{"num_hidden_layers": 10, "hidden_size": 320, "num_attention_heads": 8, "num_key_value_heads": 8, "head_dim": 64, "intermediate_size": 1280, "vocab_size": 8192, "hidden_act": "gelu", "norm": "layernorm", "norm_place": "pre", "norm_eps": 1e-06, "positions": "alibi", "qk_norm": false, "attn_scale": 0.125, "bias": "all", "tie_word_embeddings": true, "parallel_block": false, "init": "normal", "init_std_qkv": 0.0245, "init_std_o": 0.00434, "init_std_up": 0.0245, "init_std_down": 0.00274, "optimizer": "muon_variant", "learning_rate": 0.00868, "lr_mult_o": 0.718, "beta1": 0.93, "lr_head": 0.00855, "max_grad_norm": 1.0, "warmup_steps": 200, "schedule": "cos", "final_lr_fraction": 0.0, "batch_tokens": [65536, 131072, 196608], "max_seq_len": 256, "doc_mask": false, "train_tokens": 797000000, "max_steps": 6286, "dataset": "wikipedia_en"}
Each number is 128 + 32 x the weight over its row's rms, rounded and kept within 0 to 255. Layers, rows and columns count from 0. Numbers have three digits each. The size before them is the row's rms in percent of the matrix's.

# q: layer 5 attention query, 512x320, rms 0.0807, rows 65-102, columns 160-239
# k: layer 5 attention key, 512x320, rms 0.0807, rows 65-102, columns 160-239
q65 100:156087126128098183167123090160124104161093131122174139209092093085116098167073152108151154092159143155137113101093103161120198153147127131085165110141105081085102112126120077137074100129127102098134126113141078079187099179145098135144092082
k65 094:094100151081089167123080101103083068080173172133134098083159144133139141112178090112142158096093135113129127112193126094164065146113185159178179213117120123126138127109090104160096123120124155137128134180137126197106133147169118107145112078
q66 095:135112140085091163120106137078117167104159122100119150165111126113103159171066097153201105106098130176158148102101125148066137197132123088128081137116158141147159073143111147143176198163151105151142120093212139134142138073121114150145090138
k66 091:197114142132088113171193169093110097116089136100151101093143105100089057108116114097052123134113103157119092110118151121075149083129112126150157161163140114176101121140115133126183136162108135155118081101141136128161092126140123129175128124
q67 096:128103175170112175129116156109106105133162133171176104123048171147055086087126108123081097109124120121169092109084126115111078150173139153127091108157144126172128113123093139158149034128123108080164113174177103145138169081123135073122150127
k67 092:079144116121134182098101063118165130133107144110114110139172157153121145077163067109098136096111112128165088062148182121147118100081178178100119108088116128049141149131187151167175109095149140109108147129129115108175193080138128144066133122
q68 090:115105098146080147107147096083160128146165139144134116078112168117128135156095166130159115142085085112075145167078089160089122083121184074146177090080129138099097142184143124135138085205078160163123131171053095124132090147115135173184163078
k68 088:148145130133118082198110153033134178153108163096116126126139113121148081155127190161160153120083124120145086101093169159089192105146088132141109136106099164112095088108105110099113152146165122128118124121117171120108103109079129082095114108
q69 093:087051145101144150139181112168205085152159168157164156138106096170130113147179144083186083171171114107103186107156091082099116133177080103090082156157164116097169162149111059098148086132164195105133182128071157158152134158161095159128085170
k69 096:206168082174170174148103119109160152170125119130205110129109184120204204121172125120140139106144111148126147107099095154108104083104163134047164121131134143145084145156164144125096149120132126106138134139153128161139112174070084141121175156
q70 094:119139143100136082134083086105129153142080128136143151108138146202099111094132122100124131155106125142090123133154046140140098121122118131162126148091096080119176110233125107112097135136146117127115119049130113099143139149125088130138093130
k70 093:132082141146114118102166109104109158070109076089107202118162115141111131131132150154140092151119166185152143110129137074180084110099160097134112120124159125103141147149165168133099100098176156070096163137148095154166145031055084110112129180
q71 091:116144123176095085137167136108191101144117163148115109106116127120107123131191193092150125138114101084104070114118134098169140150107136155150110097120146087095104076159117103131193158146114178153167140104097119172157096130129114127080122085
k71 090:115131105092141112149176129160143096214140134105134168137138118126127149084083123129138125112105107115099105075132071124185151172132157088142115101153115142156143134100171162115115120109071157151205138233131135112125188144125206124086120085
q72 090:152131069151142141134122109090176105184072110119077047098152135133195142081137121194104089062132157113212146157148103171199174165145153181071203081135103106116126168038121119129135057140136130133153119158159105109077116170090058161105163152
k72 087:129131140119098125084206055103095160094169094050156094136086130114105071108132116106131130134189099179127021069126130136144206108151173141139154110097182145116086139143112127185094164126114067099174165134152145133121103151140197195089083089
q73 091:120149097106172160127118134115123066098118093126063184145181084116108117140115096056098042104151093152141142154104092160148154119118143120071126164123144165093111116082085135189184150182123090159150167122102149108106140144157140095136151149
k73 095:157146099108155117173087195138149121085093170160109160116120150172162062137111150171127134091130113112128053119104141101158036101114112108205104162133103134137133119151184141116135094037136165137094108162097133131098149141103168148045132124
q74 092:188149111145137163157081108105080195113191177179113147180125141105139068143136109116154175139158136162130131100078122118100111132109118110070132117141113112160167091151166149142112172165118187088073137140055168089061178101170130160159102141
k74 090:134115137136070136166112022112094078065135146110137138127111144196145169195065149141107112095136129161166135147100115148115196140177061098109137126141155119068139133177187080152126083123125157092102165133099141117127177181119128143155050095
q75 089:122083127134134081083117107164108134159170166176125192109113111100170113157115133117140133095180123063183153114165095139092153151114142116137101074115111129082020136191136121125172179082104170094131145190143179114112166127108129143108150127
k75 091:138146115080132092122128081107112048109103127147115074108104160122170094137176111164117146133055162071147100132111121163106112171086073100136102075191182155127068132152145115100169117084108081103113122149134111170165076193094096105127180146
q76 094:146110097072146163135111187125210088141107097137087099203120098167121108101123090083119128125142131156169174153160088174113152153125104156194131143125135124179133105159140124124112162124056142103132106174132184124119125132129087094071061195
k76 090:102135157105181153142189124160131162095126169120144130103131138136152095171138143132085155143179146124161148179174154123145105224111109183165099160153083108152130135112115138080158135133136156127128121139102101164150170043084125084155108097
q77 098:076078116204097105144129155149182139159089100106093163147102147089096169105164129091094108133074090093066140147108098165147121104171156141171052107122117119103154119069162099181090122129169133156144087154152075148159176150134088190121135079
k77 094:088099132106148160129121112102134201159173123226140158132125094132118088079147110171057111165148164103116163091078212113120130118135127146087076123010124146134153124120085131028104148073125151135089164138149144124151122155098110184197079124
q78 095:136143100141036173076134145113118129163147139162173208163124137150102133081159150187141120165122145079098135066100127130115161107118151084147171058081109056096138111164108088132180198119095156115146106085175136160133082113132087147142148155
k78 091:065153119137153123135155156111158134126075116062137066113110160080107167138173179153166150144153151124126149148151185108096190098101122165070168143155127147191139173066085115095176130112133103148071127147111149088075137123179010137136171168
q79 094:105136112128100104140131193110133101106168111194140129110156096117098130128086109118094138164095110132056128188130078099141123148095107089132143128132117178129110132024120117138142170165231119159131127130189148143116132082120107126136123128
k79 092:160100110101178089159132098172116158026143148145136131076111085151109172098108126172138112071172219086143103179107125126134191158095080085149123162093147122150141145127138084064123149134079139122082083094198118121166125107125166113105118159
q80 096:073119084150132139165098144051155123113107137120086121103166076178204075145158058110093109099121162148126152142172093117142136175155103087124184121111148114072133082091159100125121147102120094135122139103179152087146148107124164098140098108
k80 093:130145112171167139114067131131142127146144114147130111137159080066123132151126083137138152168137147100110091094133108119153117074155138139151080122112087152101143113135082127109107112172185186126120139204119092123134138064121120063117144135
q81 101:121133125095165117119086119204189134092204134127129166076118162093163115164145115078152146093183167098109095120111160094135122135125118084094144112105174138106113154149169159108108065062129104084118124109126168144149105158077124105091166110
k81 098:123152149151160101117092137108065112100141136092081157167137151139116129155121124083125123101138131150139135158109127159114123165084147136098115155087147153104094131160148110103144159135111159119164166138072106140108145126153109162165144111
q82 090:080155146160120167120185146096107172144203117122101094153082085110136090156158132107147100168141214092130165090119162107143119140152140142127083121104097148145081113154106160149090125156161129049085113086167176130148050072150075173119167120
k82 091:126099168086097076113145103117143058164147201122147101117131161163118136133100146186125117128076064154197095135127189142080133144091139125143166167105183121134153123075097094127092102076124139142136176097127124129157114181107120125147141119
q83 097:145094122110093127140175155094137113129083105094155083139087124095175108134130126151169170153094160123079111136085105114126154146151116140046106154148169138152114165090120100132145112069109141090118117109112074157110140115081174080120136089
k83 091:126127121138112104145136150123105159122109140193100151116168153090173123127209112158072086100101117116170159048139178164118087104126092154126087123096165077145129117120123119109138091140085159123153089099087111112095097084077110162138147126
q84 094:122138141135080084105153083208123134093130117104132097113135112191083164065159158133142101098092078164133120170097109107135134160136136147170160117094104093134148190111069131151094106127124157164191146104087098166143068133074104156082110113
k84 093:156107181114137131091109202185070171116087102143149139148116113145138096123121133126082107089126109168117151152171155139162199111121141132124109136116037117164143135103094126117091172125120089151105114156127180117073120142115123156145105093
q85 095:184136149158132116143143132157138114096156100116134120159138210187039150143099140105108137062119076143092148099057101118139118127117133121067157045187164166110107119159082060190132124171157137068110126093128109168136131161158172148140104135
k85 092:101083120099127167153115102118127173092122122095154168171126160135132188114125047149081103156133183149119162086139126151141124099074137095070061135151077177175153133152087143069078198102117124152134165076117154175072164204090114164057152134
q86 094:205133152130141133144141121088139154045137174131122120071190120123165130060065200177144174071142155119113172117087109100124109089084134108108181130146125139113149150138117105126178084111112147101076133087136180086117086119156117137142123190
k86 092:126124170109124119137165163102156069165046164125101130125093195114102126134116087139199111107171082137139101099102164157134133156133085153097117121202132157112158150191136095140055176144126167143188150133196124087135127105145100120076142127
q87 097:051130176181176134149138153186099202107151102115131153131127133095141154104161145138114185135142155091100097134076137172114103103138144090107145126128066100070132149184103189131141152087130117158132081064105162115135132145117146192111142104
k87 091:124121146059138135198172103131108107170139156068071082144136169166111101124120201160173172134118163137173083150078109150080108086125133177115133114176107039111069119148139103115107111096098093165107113121047103101085134180094146095157108075
q88 098:114120142171173112134176155107141128174143157126190096057132153135079127169126054184103088148109121091152158115184149064090142090079146195130152141133139084091111126146163080153137107068087165094105145152124139132091099188106100068141102112
k88 093:139122102104174146159106104141113132105161111123132153136076101111164179133139100123182106122108126149173088186095166104131151115109194145105145171136152080140132151180093121098083138150151112085154123127147219083112118155055113161218101121
q89 087:162089173185139149159091116149151202147157228140139081089131131145091110214166091147154136093106146170110054134140120108084118108164194119120089141137114173081145110154103126120165132112044188119126173153139077092142124189129114101173125120
k89 089:136088158173142128125115152098082122115113129134108165169136194149161167132150070129070176097162149077111109123081134140140133129178192131083140091181145082083157149113183073130109130126216099120140099127162142112141189100159141155141184133
q90 088:117144142076102051124172138100077179135125025138126111123130130158123149119109151148088104085136144142077125110142148121111133097145174129109090133153145125108152171096146141100128160155098120102171128109167116076158130166140144128169229128
k90 092:143092130162131079162137127120130106193128092169187092117126171114135114126142097143075167107137119115126161116092148132158192138081107152173191121094063138145146200086129105099093038138097068132153194100210175108155133093116105098088136159
q91 097:170044137069155157103050121131121114165125119138068169100145154185125114179118144146140158197166101111078141118114107105178131104134120112129104183154141123092098136138117163150154139151056152150092147083142083157135163070136117162153123171
k91 093:120140188112123138101100115134073131116134106087149160079112091120124064103120080107071167088142133091143123092128118129129099123127151185048107151124119106082151102164158072169145139144132129105130146124174078093123159146096138106108210153
q92 095:098137124128108127092140149104123124128159195082147061085116082150116122118128152132173117101184093073136178130085117158094143091056117113155107143132132175097144067140110096118163103116109102133122146064096170060112141176128145130143147140
k92 095:163176107126116181138174060160155166143117079181132141119146118177128146079159117112147146087101140092124120140149161178125116091156116201155088033146124113072077130133124224141123138148145072081123139113130140160144130126148166132074106109
q93 094:117108133119133124207194151102126172111162157125123142171155128094181157140148098122097101142159150088110139088059130184104207122156116107095131122162172153158112120124154138158141094106162119145121150126104098099056042165164138109130142104
k93 093:162142134167162151148136128168132109153119181142118154092126095072126186060114057126156191144152164107159098152083108126125086188140146124097073054118125205120091092168167107200108096161130160198145068133101109155056082151073168130150074141
q94 094:110102157112128164125167133117111162106115149142122141109152137130080096162163149167130087135163132118134077163128063146118165205082191184150079143148119110168115173136122135118135122111137115092111100119156125156157124097122138140130057140
k94 092:168137095198155153121147165152180152150146113116127090179216112149190159128218107143165123080165134136150187127156092190092073100115115132132119134147204074160172145159136158155145074120110127128143162129126081146067086111101144136168159163
q95 092:127115155159157134189084118101082133149129144201115101146113078132141092136126104143082108167138147086137169107143122148072054103179113158097079117155096116137130126132104094071117115073122131163116116099097137121139146153052118174141132134
k95 091:128147118147145130113127139155129068127096135147080088101202214072142141086162135120108103123127210096111066112103062111170062050150141119076109102155110106068187146127085160154120097081138143111164095127172121146088134088112045090153193134
q96 089:114085147143144157125165143129140112157136137198104130137169147101213208167157101111173100175124087149092187111126098112125126144205208184121135107101215085158097128138159143115174163118173120136147179119166155138170132148098152074098172148
k96 094:104157145079165103123069158159130105141158117133151078167156178105096141094118155122117070123118095127111138132107060224150101123104156073000181165084150113102190141166118134085183099111123183130107081148097130139146136076139152120084116147
q97 090:086081146146144141164137086129164185158167134178099172113133179125126181079112096120174087092079130077119083073129163125135140090065153111149098074104139162130118071125117111181079103196125085093146160164123162185124129079145076115163089116
k97 087:068135126072087174133095147144145125190109141064086108132139094114144109186086114100099143158090142099133137102129138131129150118125178118114170163092105149089174164147140143136156195113122109168101114076153112094188119132028086084124102087
q98 087:096107099130163124140117071112144125117117048111096086115089101116109135129092110166095127111144152150198116090163120079089080133157189127063077108065120126086177128157121186074200109162162153106093119105097138156097138159168112064151111121
k98 087:173073130181190110126085093127115109103189157128135188149166156110150136119156081124116132137098129130117085085104127087137194106101189129115108165145138130108092121126162148136163075132155169111101115094147164124108105125216144098113194101
q99 095:159120103089141130141140104114167166111104136154123143104110150119077142104177108106117123135116112170154135176196206092091137142137181141157118113124085082100113066145105187100155119116136151110137139130069147175125115228128104102139173128
k99 090:109126125061105095191142073150130139131121130106150106122227120158092093118191164146131058142087152104117150126121150149107149100103131108116187070145088118156133134076084076132159178125159153193139108117167101140096110182084129079115105088
q100 099:152154138124092125072123159168135157112082169142124141076132123130146163108084185113128139124111161100128134096130119123135109174139160134123138100162109086117074161138112155104115159188081139158113080109130151155148174123146187154088070109
k100 097:126136134100173104150141099131084094131087147108162138102159186157113120117111072102181139137123132133093157096134064143098122169147131118098087160139133050089096128105096150118215116125187104128108171108141143135115141107162153129109152081
q101 095:125114164146156081081073130097053141141191142122099124122100169068157126105130117140076146095076181168137171115069141106119163171102123075155174057237158056146102148185148127177106162125164130119174089182179128119151099127093134101049102152
k101 094:126106155105119158088118166125104153091130156184137165151085110147063147138134099128121166138190190149132110117104126120139132117083127106173154076153143079110162072160100110084148135134109133169097152144085095109068096137125073128151109120
q102 091:132155124127134146126108165156132138161116133118086113114151187127113083134153162091173120139088137111125128114083168124169067104093095109104159154136099188114141137154131128092140151187156168089127210162102106140118128140086143116138099148
k102 090:112138144104151133171121093138114124127154098145116061113156109169130101078132151141113101123143118129168128138146101161152124128136133190096155153066129213083187073114150143064090122131128125093126100132115128118048088130197111116070142145